Weights of a small transformer language model.
Size: 4 heads of 32 (1 for keys and values), MLP 512 GELU, vocabulary 3913, 2.99M parameters.
Architecture: RMSNorm before each block, learned positions, no biases in attention or MLP, tied embeddings.
Training: a variant of Muon for these matrices, 137M tokens, 8332 steps.
Each number is 128 + 32 x the weight over its row's rms, rounded and kept within 0 to 255. Layers, rows and columns count from 0. Numbers have three digits each. The size before them is the row's rms in percent of the matrix's.

# layer 7 MLP down (transposed), 512x128, rms 0.0237, rows 277-331, columns 0-127
103:123167114068111131158127182125164146134186150119125112125128128129193130094105139159166084098133138137116119157159114128203105139119159113150173144169082141149119131111135137127139135085139116178112164141077130079109097192075182100137207114111180145151114142071114136073117100074133173125133147104116087159136067170140110130143127180125116198171116107108168205184134145191080086145128
003:138133134176128147225116145136153134194195082153169060130095070108127103127192178151096107155158134151130145096104132145146058118114168193145093125130144179149135159088147114086106143133121123129098172106161129116188123113155033128106157182123114087164122109066129164176175154141147059132171124174094148109117161150104124106123124132124096138150161129103094131151137123187144131119140
110:129106120124092073152089160112120152138140144137110065099086110101120125136096161104124177175089068126141128105085145144130175153179102161121122176173143154094146141180078125175139088153105136222087132091128148086113171139089149151078149106071107102090133138147106142157111135130172176129126148163166141178123150148145111154115044143168080063154125130099180169084073128101172156167142
104:123201180095107138108130141133095088136133112171121148088159076163094134155123075164138162058156100117079174070142126145113136082106155123119128163139088124167169113155137117149106111085136240144166123147101098115126129188102111174135106138115194173146061148065128092081133155153098089098099126160094125132136153109131103070089149112151174128158105160086193112129125147144144147153161
003:102149192166077149206066137119208058183138126101111077133067060086141116126129158099109127197170191133123141092115134139164084148160136198120145099139097088098156141093116157100137152134117116127067137128166156166124115129136091184116159171115136116132139125094151147132156137147155110133159111134084135135126119182156148108108150152051098094136122111116122101144146085162157107178186
109:130128149110133106112165116089116126144129084069116113115117114166163129114111101136153125152020112108131081171174136123103092114133093110108116142166100166143116111144093133101146094095123047113165133112080070116137125127097166102127176112178102098128133140084155139179147062178125159149122108065167065146161125176163176090196191135102139174166150164129092092120079165123126189151129
108:129137135153117105173076187140104124097128119127090098159082088123137151134094176140104100155173211163131123119165116071169184099107132123200132138077138080089116100096149122175131120134151107137104106193101096137152124171141124073143101133099153179130094106140133056135129130124130163113120091104053116127112160160122125178113098206163135102151156111133198144174131181148128084053135
002:143077182162088142169129114094205088168120159126125124105063076134118108096143114169110112158150142161125118103103161153138099142160167179122178107128102169107149102144114157087096163137049093099083123083167132100128144136080076129076171190148128140127150092080151160149156105088143111175118131173123139153103154155203143135112170141121109135139141096118035093084169123165162114158142
102:122114169100159232072152119108082141112096163112104138124122117112154197155142118172120126080154142133160108121173149146179097096127117104105104121161111127138185118129199125111123126130171147108142189105099097116094138157134164109124102178157165164195105136124131168118143109172091121102053131140136158119140138211145149081147115132168181080120050143161125045122094161165129098129136
120:157072105108184069082166145172149156079116131161131121112118187149146118098108116140084115074181163162153135196101155143127125132188138058180066135110171116166107151153165116128132144134144177128173135121116153116139151176137126101149130099121158128060058180126151177156162181076158113130111094155163133108138152146163128092188164133169126106119141142147082126073081182152159126148118
119:124105139120136114110131195137128140122104117098128116169179055166142111123123126106124124174118070100150137115092066145209129143152191094149118151172076156107105123127173130130095101133101095085151140055091123161145109130176177081086188145163130085124162136136116137131147128121093159150087171064117109127092140073085121116125135062206128111125090118089202113103159146106129077176141
105:059135172152169165153093121154129130051156135141166125150104152115136096148105127160093126180129118088061166148088090118130107154053083119149132075080098090121122129158105101097108123096083099128109085138124139088149145094171125134066112162131184097121100083086130185145124190103136101093193162131152115092110102081122160148158133131167084069111087048146135113134084127126133127107083
108:150128128115118139141135160116139116171095107144167108138079131067151139140154065157143170127164132105127118214124144093105102079135152140077120083138083080107140083186139171097117162136143130157210154189137094120139100189051099164154114130129158136184144117112174147181155134162151142117089089142126120154145109105145140127144088160187174063175149043117168148109143105136134139153082
003:122194148138085107163145110104188146141141084117112061130107078117114138136197138152076125141132142127112204070144152123158084143182136152124126174121127198146096202109100142090132082176126137145123197125138102131150076100175090189152113133087140111152168129074141138138097123099151085075184129182132123137133139138130115110135170097105076123165146138115185156133142111183129149185163
112:120080164151157096136102143109073118112166127128156117157136127106112145131071078070131109155125118160162127147108117140137190186124134159102079136107141124113160160111148076091108127138108114212062106115042108104169132164135123128132137148172169061087095172088156147126124167161165102142137138193084134159180103145100162142113073120100151140090185100144174141194160143119139067121078
105:115106088133080140150127130213082100093158141107026108106101088100102164157108158121141068175155125137116118145169116083135096134096139147110143126124095134138134082108128167115099076113162137122110110086116164137154166146100086140151125092174117060121066123143170058169102156119149049118089122108107083111085132103141132164049103107155108122178152110151145119167107198132099095103120
105:109111136098083142108189148147140114067188098168185072164106128114103111113130067130126138119102110104147116180144147150176122087114144128068119108121159103091178078093152167168135097090085100152120157143188119118116132157073061170099157122109149145176115050097085144090128160127153097113111112125142125173062104185112162142082121196122114095162105131100104132114058142143130158137087
097:137083066126103118069105109084157142121135139115126122133106162183072137124127176133113108068141177144153168161186156141113151158126137097070100076162138149110144161113159173147073068127094138146088111119108141097159118119133103137192099134121073132086098115174137121128112103035111175180090141146110158131124121120143103147177162133081112132170134144193123184131100075049163150176133
108:143168222162227139127084155103128092135081154099139138151103126108107132132159102119110156084118149099126109124132078145152123115115085145138130113178135091115120101173107136102184118138116129121150143149187090181112139067167163092112137143119109170130071154154142152161089127186161168032155172085231108129131168138175172160140148144105110157167120171127152128129150135155146106128111
101:127108135140168107149105122154105140061105075141140043161122127091132128166102148128134093105112165143200147133126116117132104082136143127149143089131092099070089146111115127098148141101138134122177131204086157178129101114140150157103139101110117129090087103126105126155182152125150126124119121156083127052107120139134140029100117173125156133113092129230197203073072127105164128138153
098:161083158127098132115064199112146120164109120134174131118091134132182154137082158135072121125132142101168142142091132116144133117142114188091144136149117078129139117110135153147107170156136141113099136143179095129066144037177139133102148114160108098170089042081125060070150149092124139110061147121194189092147099131094125106094143157085149126195118142192144123139106096090145113149152
110:142126076178187099054126100155164105077084136142141126139135140117198091084155148144120171134092146116111143159085127151171141170108094099076189176107114151185109097144085135188135105051054117134160146138100136121094134152100133123141115163178124162161161192172131130175169096105145134130158129074074114135112179107148137105131108152076146102172182113132120139165183138107122111141146
112:142165182183119128118140147176066125117203070135102156117106174098126136154123205091101156141140086183092123110112139090128122136056147159127099173172159102151071147150077108146199138122119124132139084184140128124176088109146099135132147094116100162108126166131176086168168139081160191106095138129114138131120107148142096167112082106170191063157135121113117134167119147130138095161188
096:097055094085101117099121098118103110086214073130137091085109100133097171139128115148095087113114123105160137160062172139149127181154158111095126136146148123102156120074099130086154069127097110216146074061052140125108183127092139135112107152156077108106136138123097080119060118125133189118131168165131122142146096148119119092121110103115112114142175126174098122171126169109155103176156
099:123139117150138093136129101148093114139147115190144183135076137094096210141078121105189131129120081041133141107090083062104136083075133147084109178095144083114124102121106155120135101181106138129144160139109083164083138122117126139125140097174146150217078186184151117131124145120103171125134097095150131050094107131079101112186118091110151150190155133161119134144138088141114099150136
088:078182145114115106155144089111125127154125096075107152152155092175130136073168149084132177101126137171167156098163065108107140107085139136180104164048109105146137097147096131117123123126178131182122115159168080142140165114085116149134116167134163118195121129195107176116066131124140130118155137093097097152068095091096147072112130092170194080156156104105148147163136106164126085180175
109:094179125123118105137137134165123111191089127194145136154148141075093120144081134077176113137148164135135141107130172149155172157176087162137129116055136143163178078025107162171122107082138206098132120103123125111148193089115129132122099145155123169145113083095111161118182132150091192104155158133080085111144188108176117142150106113177140097103119108148161135161107138143122131138197
110:176145109124119157100185115178111158135150132165136162089186146115147121100066087143154074138152136146149107128109050182146148116139156145134139134164164172160095120134099141126106151143065149172082172127144119110143137108138173127160134111123163099086131239138095186165185127115161149154066147101121120143129185163058121130106133118144145169096176150111070139117065179112105116133085
123:140108169097131084148191102125082099130175153086120165171073103115110060155164059127094151121053112185111190175160116088077088061130130153122118111060113120106124130159191102166141125106158144172114151110133158098140100138072144164070123120160134145115139143119087135123123124173113176131162152111141105134112110115137083128143133082071125104106100092144083110145166086082155168136184
108:173106106167146163112133124105102116143137123105151105139074135129085116146142144088125187087093096124073191130074106083177175109084142123101114178129185147144081158072119102173102097188146104153099112131090161167169172113103131128143102140158143131126125057167177095142134175133165140131157099103126121160132124166122111143137207182195103083091081161100134132131098149070112150136055
096:080111131084140127167128127125120141201115087091132142129126104187153137162117162125148116135154163132163090097119130104133135121153118105116145189140087153143135123162121098140178178189166083086165112080069187059128113129095100144102139148148152146149159220035115178152092118136151120114120159162109157114128181188082177083124142094086115118208165140143145143164106090150147149135132
080:078189183165117068110174122086171153096153112109092125133120110138085138172127074077072086215116136095123181107153148135102116122125076232146067094144164116097154140098147110133142072139112119104111152162166136111136109142106130180147094092150127090146133101154121096106089127103185118133161133104144090134087119159156104099141088056144112129169125185119137095173097136155113170109142
107:112120162077113164091109161132139112138133132126104180138148097172171163097169154119131099161106146179070140151084145127144088144076120101136097086085104100176086166180169133173080127153107109120158100128103136134116129063169152187084114144135166177123116129142164127137195130145144170100156150063101093125086127141168130165109121100186121127149155150081127157074115149110213048094094
115:112108117156103132180143123130135131141149172101090146144158088156060116114080172098195147147132112170145135125137168132105089133168129077094206159122088089129121104190143175136104119143127167104142107116188132132137095194131164103092156112107135166199090118061070177159155115099143108111141059132164103119138190151172167104116176119212119127127121087133137140114123179141131142068138
094:124134145151162164056159172143121124142104085146151113209137137166138143128113173150112158150129163094162131198102164129119121126108131120141064096146151104120106145141082156094086116161088118131116137150153089189069185142142110139127107128093130164158145116104105165112107122124216191174143084083066093153103108134114102125113172142077198090084129108204127116132081086127129067154130
101:075124117181119086163188167156123124223166164105135146158137127066103129091086085080071079174157076101171179112102111121144127115126114128067116196145150157098101097172128157173111099104124176165137098138131123103091139122177109065163130101119160156093139141086163111108150107133130101121104101139101137085159142165099128114118171106187094091165130174090127161126156110168085139106171
095:076133097086156138130165146160146150143146107134116090143213100145119150120158119121101054171146190143131185149148107060155137110136112125193144116092166135124130137149117140167085171156136192094124147153090162129129125141131140098057083107169134099091137061135160066107137128166104141124093126146038130110082130074181126107131125136176088124162189168141138099156066153131135086111125
102:144120084122153128094107091107146111127125137096095131128176069157147147128113114090084163114141152161087113183175197119134145135126053168106167184146092096134127137135114119154065078155149148151079057092089087170085064131107157124126094116139116103122133090141063097136118134214138155141206145143138127107128105116148140097133128132072085172103127170148117178124156186191118125088108
102:130074132124091144127084148097060119096085072126126169141145065168152100147166176116146116121171159195107111054159141116127126130177163168154144175116154099116099100103110113148100166149159125057148063142172067120141091129067099198134135096127131131176097133149089138151133219141129113086091127131092143191114144126130142125108161177122109132152098128079143129112154074148107104105102
101:094039149105121150134151120116124112128128095138109105128122090131125128097151079116128138125147131144142128140155135128159152090135110106135085111103111075076150074161149167097187152165176147115212145120082113075061107127095098096117098146110155117141144090154157080138100168129068179039142122150146171062097115128103182130136080098076160131128134153102176081145166132098043089128099
109:143131170151134087156171147139085136141127087151212092150080141131124133124162127162137128091103141146131132146175139139121116095170146120137106174119144084161118139109136108128154138191144199110053128139092148174153185191114154141150201152111133163113125148143171073165132150106130127168127102142162127145191202126110135178122125115202154114164119173139181128147087053139083185074118
109:173141151083085143123141133156150134102129113114171126104111143103077152169081177148112144155147153101173114155187181123142134194109185175092149093135068116166091039168092132129051101116089160178096091163135122116071092134107113170149126128112151126112159122109136120134062143105098109125094155094145089139125135131154179100125057087094180116135119114095115061138136116093150149088184
103:104155112104139167084113158128117169192146163120093159143133090162117133150144106165150145136108166130171157142167136176151156043110112163092106147095157110118119151156080097205158097131114112127135136094070134110114169170133120095124199117168188065118160148112101179149105154147194117134164105173210073101152159107144150108170153136164134091123127131172143124152085140170151050135121
107:127111131146096106110140112089126121078093053166102121194141111103163106164099146118161080096133116131201116200188165167206115163152154121147121100134148115180137089111116159138137186114117186113169149099077130100146106153075127099126142205134144147159126112101115150089125155151170155124159145205114167119129176155188178118117196113139133105164170146142130092163128159127165130168127
105:186075113127137161124156126155095182072176135150089063150094171166159073131108081093140139115099100099146096093134134139134174141088117098160094197146114121144080131099116156102151110160124099128175105118196132094116129133078101109105129079063165187143160128144144218076112175106128129068169111144144170152106131089141128099170162104149118128122072123152122092078083134149145086120142
103:176120118108143147102165100081041159109104160079131059131120107156115073163177172102106142168143146153067123125142151135123110158141164164143109121087143104126113109106089108111095059145097163131124155158095147138074157138103110152136103121117149170111109164148101142142169144132161111195151114184110120172145132061176133097171103141065201111128125139202185092081135163149145093140174
102:110153144154149112122163143127115129077124123125105140136134137100210157128094126089085169049136117117167150183133098152095150155134142175138124112154100139075086221133060113101127094136079140189145128092143179105153118192121166103128115082154166158078190115153125093147178107088157189123169173100094134163103057114087091144121160121163142167080089115122121137121106119121174106130109
108:196142122110117150099179130121118184124189155148080111100097192110127113111130131104131103159111214186095121073151174157087146120191145156092168173087096118148155145129145096118113155078138116155137145140155157148107093151136192134111113130190118107130114141151138055139105070140121120070125120169122144199169128146102196065095108129094132115155189131072130105126114109108157156086132
110:111122150142106161127091141140045129145113079119126117114171098102127116120181198139154164105176177068101161104124120152134155146174144119103089077130091094123131130137169117136105130123119157146105220155142163104088160049157103113081140091164186128149097143119079193150125135114187109151069105117135101105159117117122162120146091144102163125189144094173138129080167098186180124176113
099:144120126186083077101134174100109108151105112122106089094114131093083163142156159165072134133139098143109119122111126146157095120123149125133160202136106136125139150203118119191144150071141091158133079086105114142096132128097101159151101074189111101141070180147189100115052167121114155134143067099108130132119119179171113132119087180208081112140107163102124131133124160176055129129080
104:129098153112183145206089123151168129129103097198104149161129069106111126159159181108160137153082100143143115139161128134115119143104136192064123145147121094094156124135121073125171117115098165128076137179150095089178126150134151125130186151110061134102107108140151112115140147095015133101123141105124101076165159103131094071074101104139157111129048141049136137122138141107105138152152
097:109126139118126067140105097144112122182129132156066078161164168072131125151153170118114109137100106140159170114116130144154110136089137067210123150171164109137153141151141191113126125123150155134110040144206167181092141108113113131096101158144099175148109118123175159136082048082103153082123163140129093124117157152156121104103145142187186116141151102084163139052166118136136081099097
102:159124085149136138197117164068147104139129135115134146128102179108129115152105174128171146183107180094165106152144078085147131161163088100158096078140145144112107156132120168141118111115198106145170097155169141111164147108096123169137099135110153128153124103109157091101133065152099171129136177128133164151062118116199124151102129104133180107132102128135104160205176133199081063158210
102:116107087121172139152137099122088128136150072121105144130066165100162151120106062205134129156111120123153086102090151147161133101167067121158089137138096118096186099146070162137150139168179110109145154153105121158126166106165101130101166092153171142104062172092108162082125097117115158112138097158131135104089103093176064175062116124100137120180108183116150071157176158180103081145117
002:101124123128065130117120119130183106132107087099130122095169187144093160150034159099096166121155160116144142154160124117119130146183138141101121115178079065154192126067126126206124139132175074121110084123148151175118122128100188112137142114161092079091174083145118134093164128189074141118078086079134119128150145101149154164085090181121093080132134104110148099134162120161132111113184
# layer 7 MLP up, 512x128, rms 0.105, rows 278-331, columns 0-127
003:110128106142099137087157089106153100107144115053103118189173121109065187162103151163192166151151111125170116116127123160131168139078149136167082146123148112068086034132082116169080125151141073108101080081156084140150172131125131106139155109073112150136110133164114078091136107156135143158130111084123099090179133048136146106151128167081139155115126140152103094101123128106119110208157
109:102160138187178141190131120140111125102100128179109148158075114141139148135123191140149118135118201070180157142120144189111116088128087118140104153141113090087076131201109076137071166116122155109195085172168096141155127202155175108136109111081142121147137154130159075118123131169122159166125160098139149161119162093124068200111110169150147157103125163117132114119179089156136145100178
108:145126147092058148117133117140096125072154003100145110182130096169120124169049147149160149077092149148089153126090127174079161125117088105143111157175137123131114106172174118158165089122124088135179118189176144117121138123146132115131075105129095132128096177105184139128153154126172182126155085070093136129131150086141133139148101160091154114113120125105100090187178095085105149146113
003:127112074141127145156167153090173105108098145115115108192117157119082150195082173103109157151164041124197120157151115147156164169071150121190124117056142134077104119089089153203131103110149109170159112087118119121119161109111147079159140117124062167158133081096106156111135119123141107158117130100129120083172134073148091113131127146124169155094099160130113125119113190118164148109208
118:183115108126133177116177097166090087114115096125104130078147156168140188138181091122101193087102071142137164142063176187116106186210178105123136161172120128108135160114115117127081140149128149091108120124139114158079088105092122116122169148089144109120110132076109101140106109130095143146129162119097144138143115121149141102186147161101101085120194164092165162151177077208083162127119
114:134093147088117104102190069144150165169112122145154160101120143117130121082159133128086141093108067168185107133134140086069092125178075130112146148200147171135191175116125112127073102115116136105112107105150113061152092140173157165157130145057144110091115127118164118145163135123101127094137161132112149087188126083121146089149113110124124167071122106067136131112165079051133193074123
003:124092082121129155162149124056137137072126134108105113143145122052086127176078167133137114124126086067163143166101107179126181173027117151104100092169117128112137141094085139152093098103125100110076138108163161160137151071179134112136143117098048163182167128141103108132144140128109106148147126100160115075198134090160098130147095155049138167115114114131077131096092117108136140162133
098:132146097102128091126111101110124127155083087142084158109097153155201082158110172117124157128056172111163106171064095108129186172105228121113103154103080143127080161136100114144134163135166165148058090157130169158145117079133108101108102081122118092099113164148131094136115086112137177147151150130134093104089165092106075175160108167069152133119098101128094155150145115100137203150117
120:125119118112041115167105073135101094127163105114114119202095109120121165180110154100110147163091156180169139123067108196166144115144102167139144083176098135108135092148128172157126099159123153142114081140082094145097089078089144108153178147125201130112078147132087126111149148148159132154172141117115128103148119153088173105172096094136125095159108194150143119108150151078090102173217
125:093131169109156125089102112209100086131092122109157185147145095136132143076145175166132174130103123152105086088159157128123101115121104089176094063120187078129164127100139120166133093155163146095117106153126075134090169123109143087158074157166133129067167147121200149066128121131116165101160152187147076185099166136141174154109061135068129132140091178096110139150139103121089113127127
110:217128103094103126089097143134178119179056115147135102171145113098097152154126124123148124100171115149082072074114121113158145148201165135100199125159145147119097146171109143134141177088202179083118169156148179159095133127143130152161151128156097136176139156165106193127154113154107134159138087161142171151097162129127115121148186152091113138156126181139161124133205107124146151150191
104:118150096098179175149170101130103122100115094144115128111101128152183139130116203105140099169097085083093173059166083145148130147089120073165166113126075085168119153112087165097138140130153175093122085100126103090127103085143147159043095170139072135126083129139110116098120156117091103142147078100123170163149176161154139110092169127066095159146085186138122079107132165117119098076114
003:162108112154128129072143151159120101081186140083124112134134075144108117143052215190112143160144094113194084183183158155076129139071117167142092096112145104048111090127108147187078121134125068139101085123140049119131175172118140084139098119120110110143100100131079124105105126132174146132120135083164101100120108089106123097149159152131155092141101114145140132136145171113158062135126
112:109104118151089127085079066143205111187069069133118127112084155147177120137073115100185111131148148172143163090145119160131100139137155085101170105122147147125088184141138095172147143102163173102109069125114115145144112139109117150093143152101131096144115098161100084103125107175173131094158117096150161104112151070108148129169112145091067120094106109094121070093170149118061092040117
108:163137109101136137152154136071126126140177096163147107128108164150152025122063116134132141137085125103146139201144159136121190162148191137182141120075059139110104139131172104130167132105195180177165094133146153152070100157113124108091101136139151107168116150127123130099121102187100118147158104123144147134156186171126111149158165146080136128150189130097173135084078093144190091119166
109:151093103162108113086177171166168141135175106134119112156126116108061098118091158177113154120150148135118134127093068153089152155171180104112171180118150154182108173174129141126125096093165082120085154149168185126132175184109112112160131112096136091097163153121140182175137161099143162168192134118147094144169140125100108086170121055118169141080127090130168148076173126068159168098138
103:164066146123065136149078100123079135104167078145176118104158033106176112162110056166157145121075136167149124155157152113105125172069137123176155129117148129097091134124188111079099118129134103168187119146138131137101112124113094095112140140134139077106139175161205126096096142122139145110153148126134101124162140114125084151097085116125101156150095056055162145129117062078133112139092
112:136202131111067128121118081121125139152178125104155103100123139178085142144090176112116111118095082139122128175181162168149095116170133109134156165093140170124109191115123117118081143122198164101139154186069104093124112166124134187165089141120110093159186076107142106146121133093118091162095043158098128124166149148101132094122150143135159114182099077091156057096125124135160140179185
110:092142123113101135118143037083143125163076117048089079157075134123093092082130142149136172189122123121126089114128143160114156145134142138123159195118171110139120117113178119177104141132113147128118098141167119115135071136069122118122082105101164146158156150116177083086149156090116112154119122114147133104133170101105161169155074127139119158139142041080114040104128115156042152179115
103:069143094181138165151095138125111159107148110118104156154112140110140102112116156146150093178149124145158107128173134129133133168119113035115181115104136168147135168110052146136118052072099139111137163101077137136177129179088105154110077130058147171152163159098167150197076127193105146128192169172110140148090125130113109165153121094100100135096143139097137156157150123063076136103093
109:116111115111155097152141082140138103130125163111140114144073108143098119072043187134135077134139121092176061091145128072147127115135145166134134083113160137097138183125137087206135117138113142178130125121235126128128137204083161098183103149137129102092146117121124103074154102080140189131126183155124186136108136164127143136136098164115140143163146104050104122146086105102066111137133
097:126118125119136147105148134073138090133131181107141179110109129133137089130128105122109155124043104063107087145061135096084140102124078085129150110140101128143125097144176088211127203169115134183170073165117132157189152181163134132127111110146100134104081194150186110125070118137106085124116053110123168132115145123149183111124116167115129120177116122127164195149091132171111134081101
103:144145175203160146151072128108151187233122102149083129115118077101150147078143121157162070149122108152118145170091127088110137146101057077094177113083124128186114145188122106143206126110127117086162085148168107139132134150149126137111206146132153100141040155114193107138148132125148090123132090129143149103170120098138156135170119126120109137094096121100150135082099102121140100098140
099:147116122151090112149099126147177089073084133096133092117123111141150143148145128130101129121156130154120172120183087174098123166163184148117147165107118202109092198115104144127109100047126184141167085061103174064107113128118112114110081156159136069083163092144156157137146137086142163146100185116094119233150102173136158158144141161091123086109145075144138108167101149119160103129128
088:162078132110126117139153074171152130131112121132169090114098184091120099144112110148091144163197162084097072121101126131090139107122126162057179153117132147082139077118187116126139141145127080153186087148160187138071090127116103135144116163151160082095114095120153077121169041094161088198113114143144146092151124154141164153071079157095098142113156154136119138123174094100120194154128
112:109087142165097107099086140073066116138085144126118177116121092174137102072107120137098133132131098134180179148186080144176099093126119123108132160155155202136130165158133073128149142168134079168158128140146130110149134084083134085113136147085137127127199089071110122123102088085102193147095079115136144120078150144087171146136141222080073145155121180128099128103155135171104116143160
107:173136136089134096110121152051135130143079168096114132130118086058096139164164211111106132134103133098162174079147165058160150133165159128133176186116103155109143167153131136103129100091133094113108075122133102090091132089087118168132117137127102127111143093110175094115135175050158152111178135166127169110133087116132113193130162097128131103154091069136191128156158057121164181131121
114:126114113088087188134142137134103171137145176142130097049141147124132158156174158112107100206154154158147087092062157161174179171132143095088138137142079146117154086162133136099090140115108177163092132136180107117115098141184167080163118099090158083176089163122130156128092099121118084065121145128161140163148173089111183095150140147124105124172141161150159093136178155203152124090121
108:082070149155169110201065121135163145141095126140093154156131130098160147152115097077120112090168046150137060125140131092139145121111098163120150119089069132108139131150198168135107189121110150130160120130118092173084062133108115119163124139130155176155098131108183181110115148129146102133083074118081146152144089143113155116170118178061117117074142113126083160085187134082094147116166
092:121150112116130126088122159092137126087125102109140168182144139131086133083102135162108127096143107165114152083133113120151112119096151087156121113128096134140189061181153131157107085119095182142133116222141075150122143065164142119087100106136082139133112094178084120109104160133141157147103105152139126182113134167107093105208113142128184123118176124173177118059209178085154109055117
075:153082104119118128098056103129073118151154122148145134190126087154135094101158184103114205110174109124168151100122135138099087126165128080091105123121093134176103186089172094209169134130194125162093079087100101104075152148167089149142100074106134126091123184114197140130134092116117111114131149162116128186165059131087113107119156178167110132144140099154116135148163084151143157120138
101:088083143116108149112102128116112104104109094113120123054079113176169114148120091098153140171121153067158144111112083140157137119060169147143104095119109150110138107091192103164182136078154128132158067162137123099115130099098147114164120180062120147150118194118122117149166145090112103159156115105126070155151099114060162150092076091112081145092167100149165135206065165138131131131189
108:116094117096146126098096091129112193127117118137153216129117125141125096144189118126109173116143133129066088203153095165049114112084092090106081092182108125122164126113119122103139091138115153151104177135080122151153122086100082157144138148137135105092128186166133101148075135192126121082157184175110061123144081096096115080166108155104142092165113127134087100169142065108100125161153
089:106144123104121129141118114060163120144131114168125152049122142066181144133173130171122120124184163157100179057109094101147136124122159114144225169135073229142123137123097107133165096151163196141093113083105095074152106110123169131169148083094132110077128172109138100148172193130146088179136143110114161177119162113162120130116157131132156143165156129152120167114128113099130153099101
102:180137152128157146073146103123133183089095095141138171157118183112133152100111208135144185135144127080089104119069140169112124115170108101179101102061066138150174146122116117151142114118135091147110152164150113108168138149087157160122116108095097121107119080158073139145130101103137194124160195152137160145102065080149107164103170167120149133135103030172120160132162155131163162180135
092:132097068141109145183128155196121135131169139137152149159089083133158070100130167025104161086139143136107106101095162135106075059146127130080126109131114137178192152141115155120113116152111062111166108105110079108141136139138140146147174116096093149140157184129112181165185134140154093139116074056109115146135173165101081151107079111113063157175074133138113128157152133139128159130163
102:164164096114117098176047145084179180206124086170121124117132131205158108121177136135154117108069115102140083109104102111149153083149081113135136147082144161139159114107148129166133134133101116133163070082159099152172087136111114155131186168154150127104088147211080097112144143127118125083115122139142114101051130152103182119118144115090076138121125135120184057165165124149105177131135
111:105169176162153168111143043130110112189116127126097106129109134031134142053165147096123131136123097127168127112069082114123154125061153084144152113123112099121141090141147119164159086176168121128108105114092165117105132075073103090197100150151112161161092144071144118112121101146128156168199115111134106050113118123125167100130143106061092136176143163116139176137124105114091080131133
104:187128130097173127171140148094163099158087147144164193139160129171109152149109192117121144118035117151096132135102114100055135076086096091119131149103131103116122141148170106133131111116173067146092157177103156125135117112202149126142120113160106144175162146147167160087062095078128111147140106158126038162167159137168160112101129105100171154151110128085192140165106104100107166165119
108:130141153160196151108123080070128094081139051097111128148050130108173144121126134066093128174174140128120155094152080111116123130086114117084106123149103129190135089163100154111125117140110124118143119082161130185078164136102138162157167143155122087117143137129124109112154122136162086080152158098110082080120114110092206123158159129064146131101138151116116055144166098112058182163066
106:052143118121172102123137133132040101086152145144116102145124057183074093120124103127168167101118097167018154103099135140110122094147153127190133126153106142144092157149130119140092169066143133181126098113094188144113154144164128154059112125126114139144147101098104135166147123151165189163159136137084110154114144087191134145155132149141079112093108128135092125105150184146070073111106
098:137157174124094151138129081149116079165130092110097188160144117073125140096108127119088132178114092100152122148066159185118124147134097058097148130180087107155159156139155139114119173087166170157168092179210154166093097104144162150111120081131089214104071167145134117146150119129159118133168171104128133164097134148102079144102141101150108086131173133075144155131181157168093169094129
105:080141163141181145176112068195135132185140184100148146058152151092168147106207165119080121168112114116146107127100105078103123091095116101116132141154108149081107144150102135111116145144116110168112152160111167075092128083146088138117082095124120142131077091105136113065157037151104147190124154139133139163120135094153148150115142130058161101137153182109142157091153068124123183095116
103:113140168110154159158090188170108119155132139126117129182182063086092191124158120128136120118094120184129114173116096161107128144137173186079176168177121164157081163164142104138107152130126095172180169179109102112180155176107145116116146126163153135100198113125134130141098056124158168087146154090174080083181070126143178121150103165129169112167149139105175145098154107142149117131111
108:120104100152129116134051115170124124102162059144108173158100125096112133123097166141072100196109124139200121150113098153136095129111080100120123097128121111143121109174137111129106153131065054110102112167135090181096164070185197056151129151082130112109084086141134117124162121165204148057122136103135168114140129104152091093131118146096131121115187177144084131122167120094094099156154
100:132160117144130102157059110157104131163113069139136121151158168131136115123131094137177103172116165133095121150117157128140128161087129100197129106141122111173082160109135179104114133124174123161137029188142090164108165117123113086106126167096170108108108145181144152118100133129121158123163148074068192068110110092142167127111042069077105098121166132119178084095176135142092100091091
110:135140115097129146174111121119124141138148139111105149119156092156085172120155189085125170074153111145092138082163118039175120168088092155149114134158110157122064135114125110167102199155153162108149125073134119110167081130125138156179119096070094109111149073161080154146133143159100094211183061171136160101124175104159145146142145169105142100100104150202150132113164143158133133147176
108:157110128134128121088145114123154081082139130099163147173084153141156088137090100074115077052138073131168147121137160141080165125210067129169167167104165133109134186045115083123155120143145123106194085098131115132114091116116170145128147131111117129154142131095146095113137163123120137088156154141160121184118107098166099175203124096108097067048079128100120090124125161085124112118156
103:175154095126157140103152152135065187166110138147175143132142105094129093126149143172166153118172203157094088094127092112106122178142131087153159124060159130136078138057127086098089071122079137130158118121145118115109118124155129058113108099066128118180144090116100120134130093141133073177108165133124182161185137112147164118170182155142166159134128089097092148108091070091169144108182
104:098184118105117176223100134123091143151190218106053122137069095153145171122111157155124155116099157153133139082125148125097143104144158108163088143189112177103174125110112118121076156125171122178098175123111103103162139144137190095165146091149174125071086127177163113145141086133152118082131180159142164088142112140095135075158093112135120114164138100122176142170156131142158140163135
107:083165169161182156118089140111125153124124208045156166095137111137093123092176176187133175099138197128135138183142119114083134121144163105121155094137133165182118114148114090139126147117145120144168139150106113103114121168159112127185174134074160122144101162186090163132097147099201064148076104164129171133161118148116135173156186144095136129123101097103155169153151058142138086111126
103:153098125100060154096171118134158110115119131108127108095044122088122130204140169185210122074176110132108072089091151196140124090134189178142145153060131126148108147092172157108118151139148160098076073156154125147139107160104129124146126112104108137157135107132144170092132145152092093079108112065116131169160121126104113100156132128116114170068117116060130068141130155136122099130186
113:124097102151160077125139170063131127126114142077082122112178129132054098180109141107105168103164140103140102177157110096131185141091100163162143106107165130110110140158154114162132161073114119118115133163088127068134156088166110091159141181131110089115165087128240102108150159119185089135091093110115127091136154170122186084176112158097146161107136111148106107139153128149129130114226
003:119152121103119109218124186114140097159101141176136112138125151153134113161165140074101165121158117134146124062156141121156081122136166092196127133108122079080083188067171111110172186128171191148190123139134106152133133091132150106114134159151090125132104189111155170138140142129083148070123153161118189132085138129139112123106125126169207109127129191114139115136141147101159185091202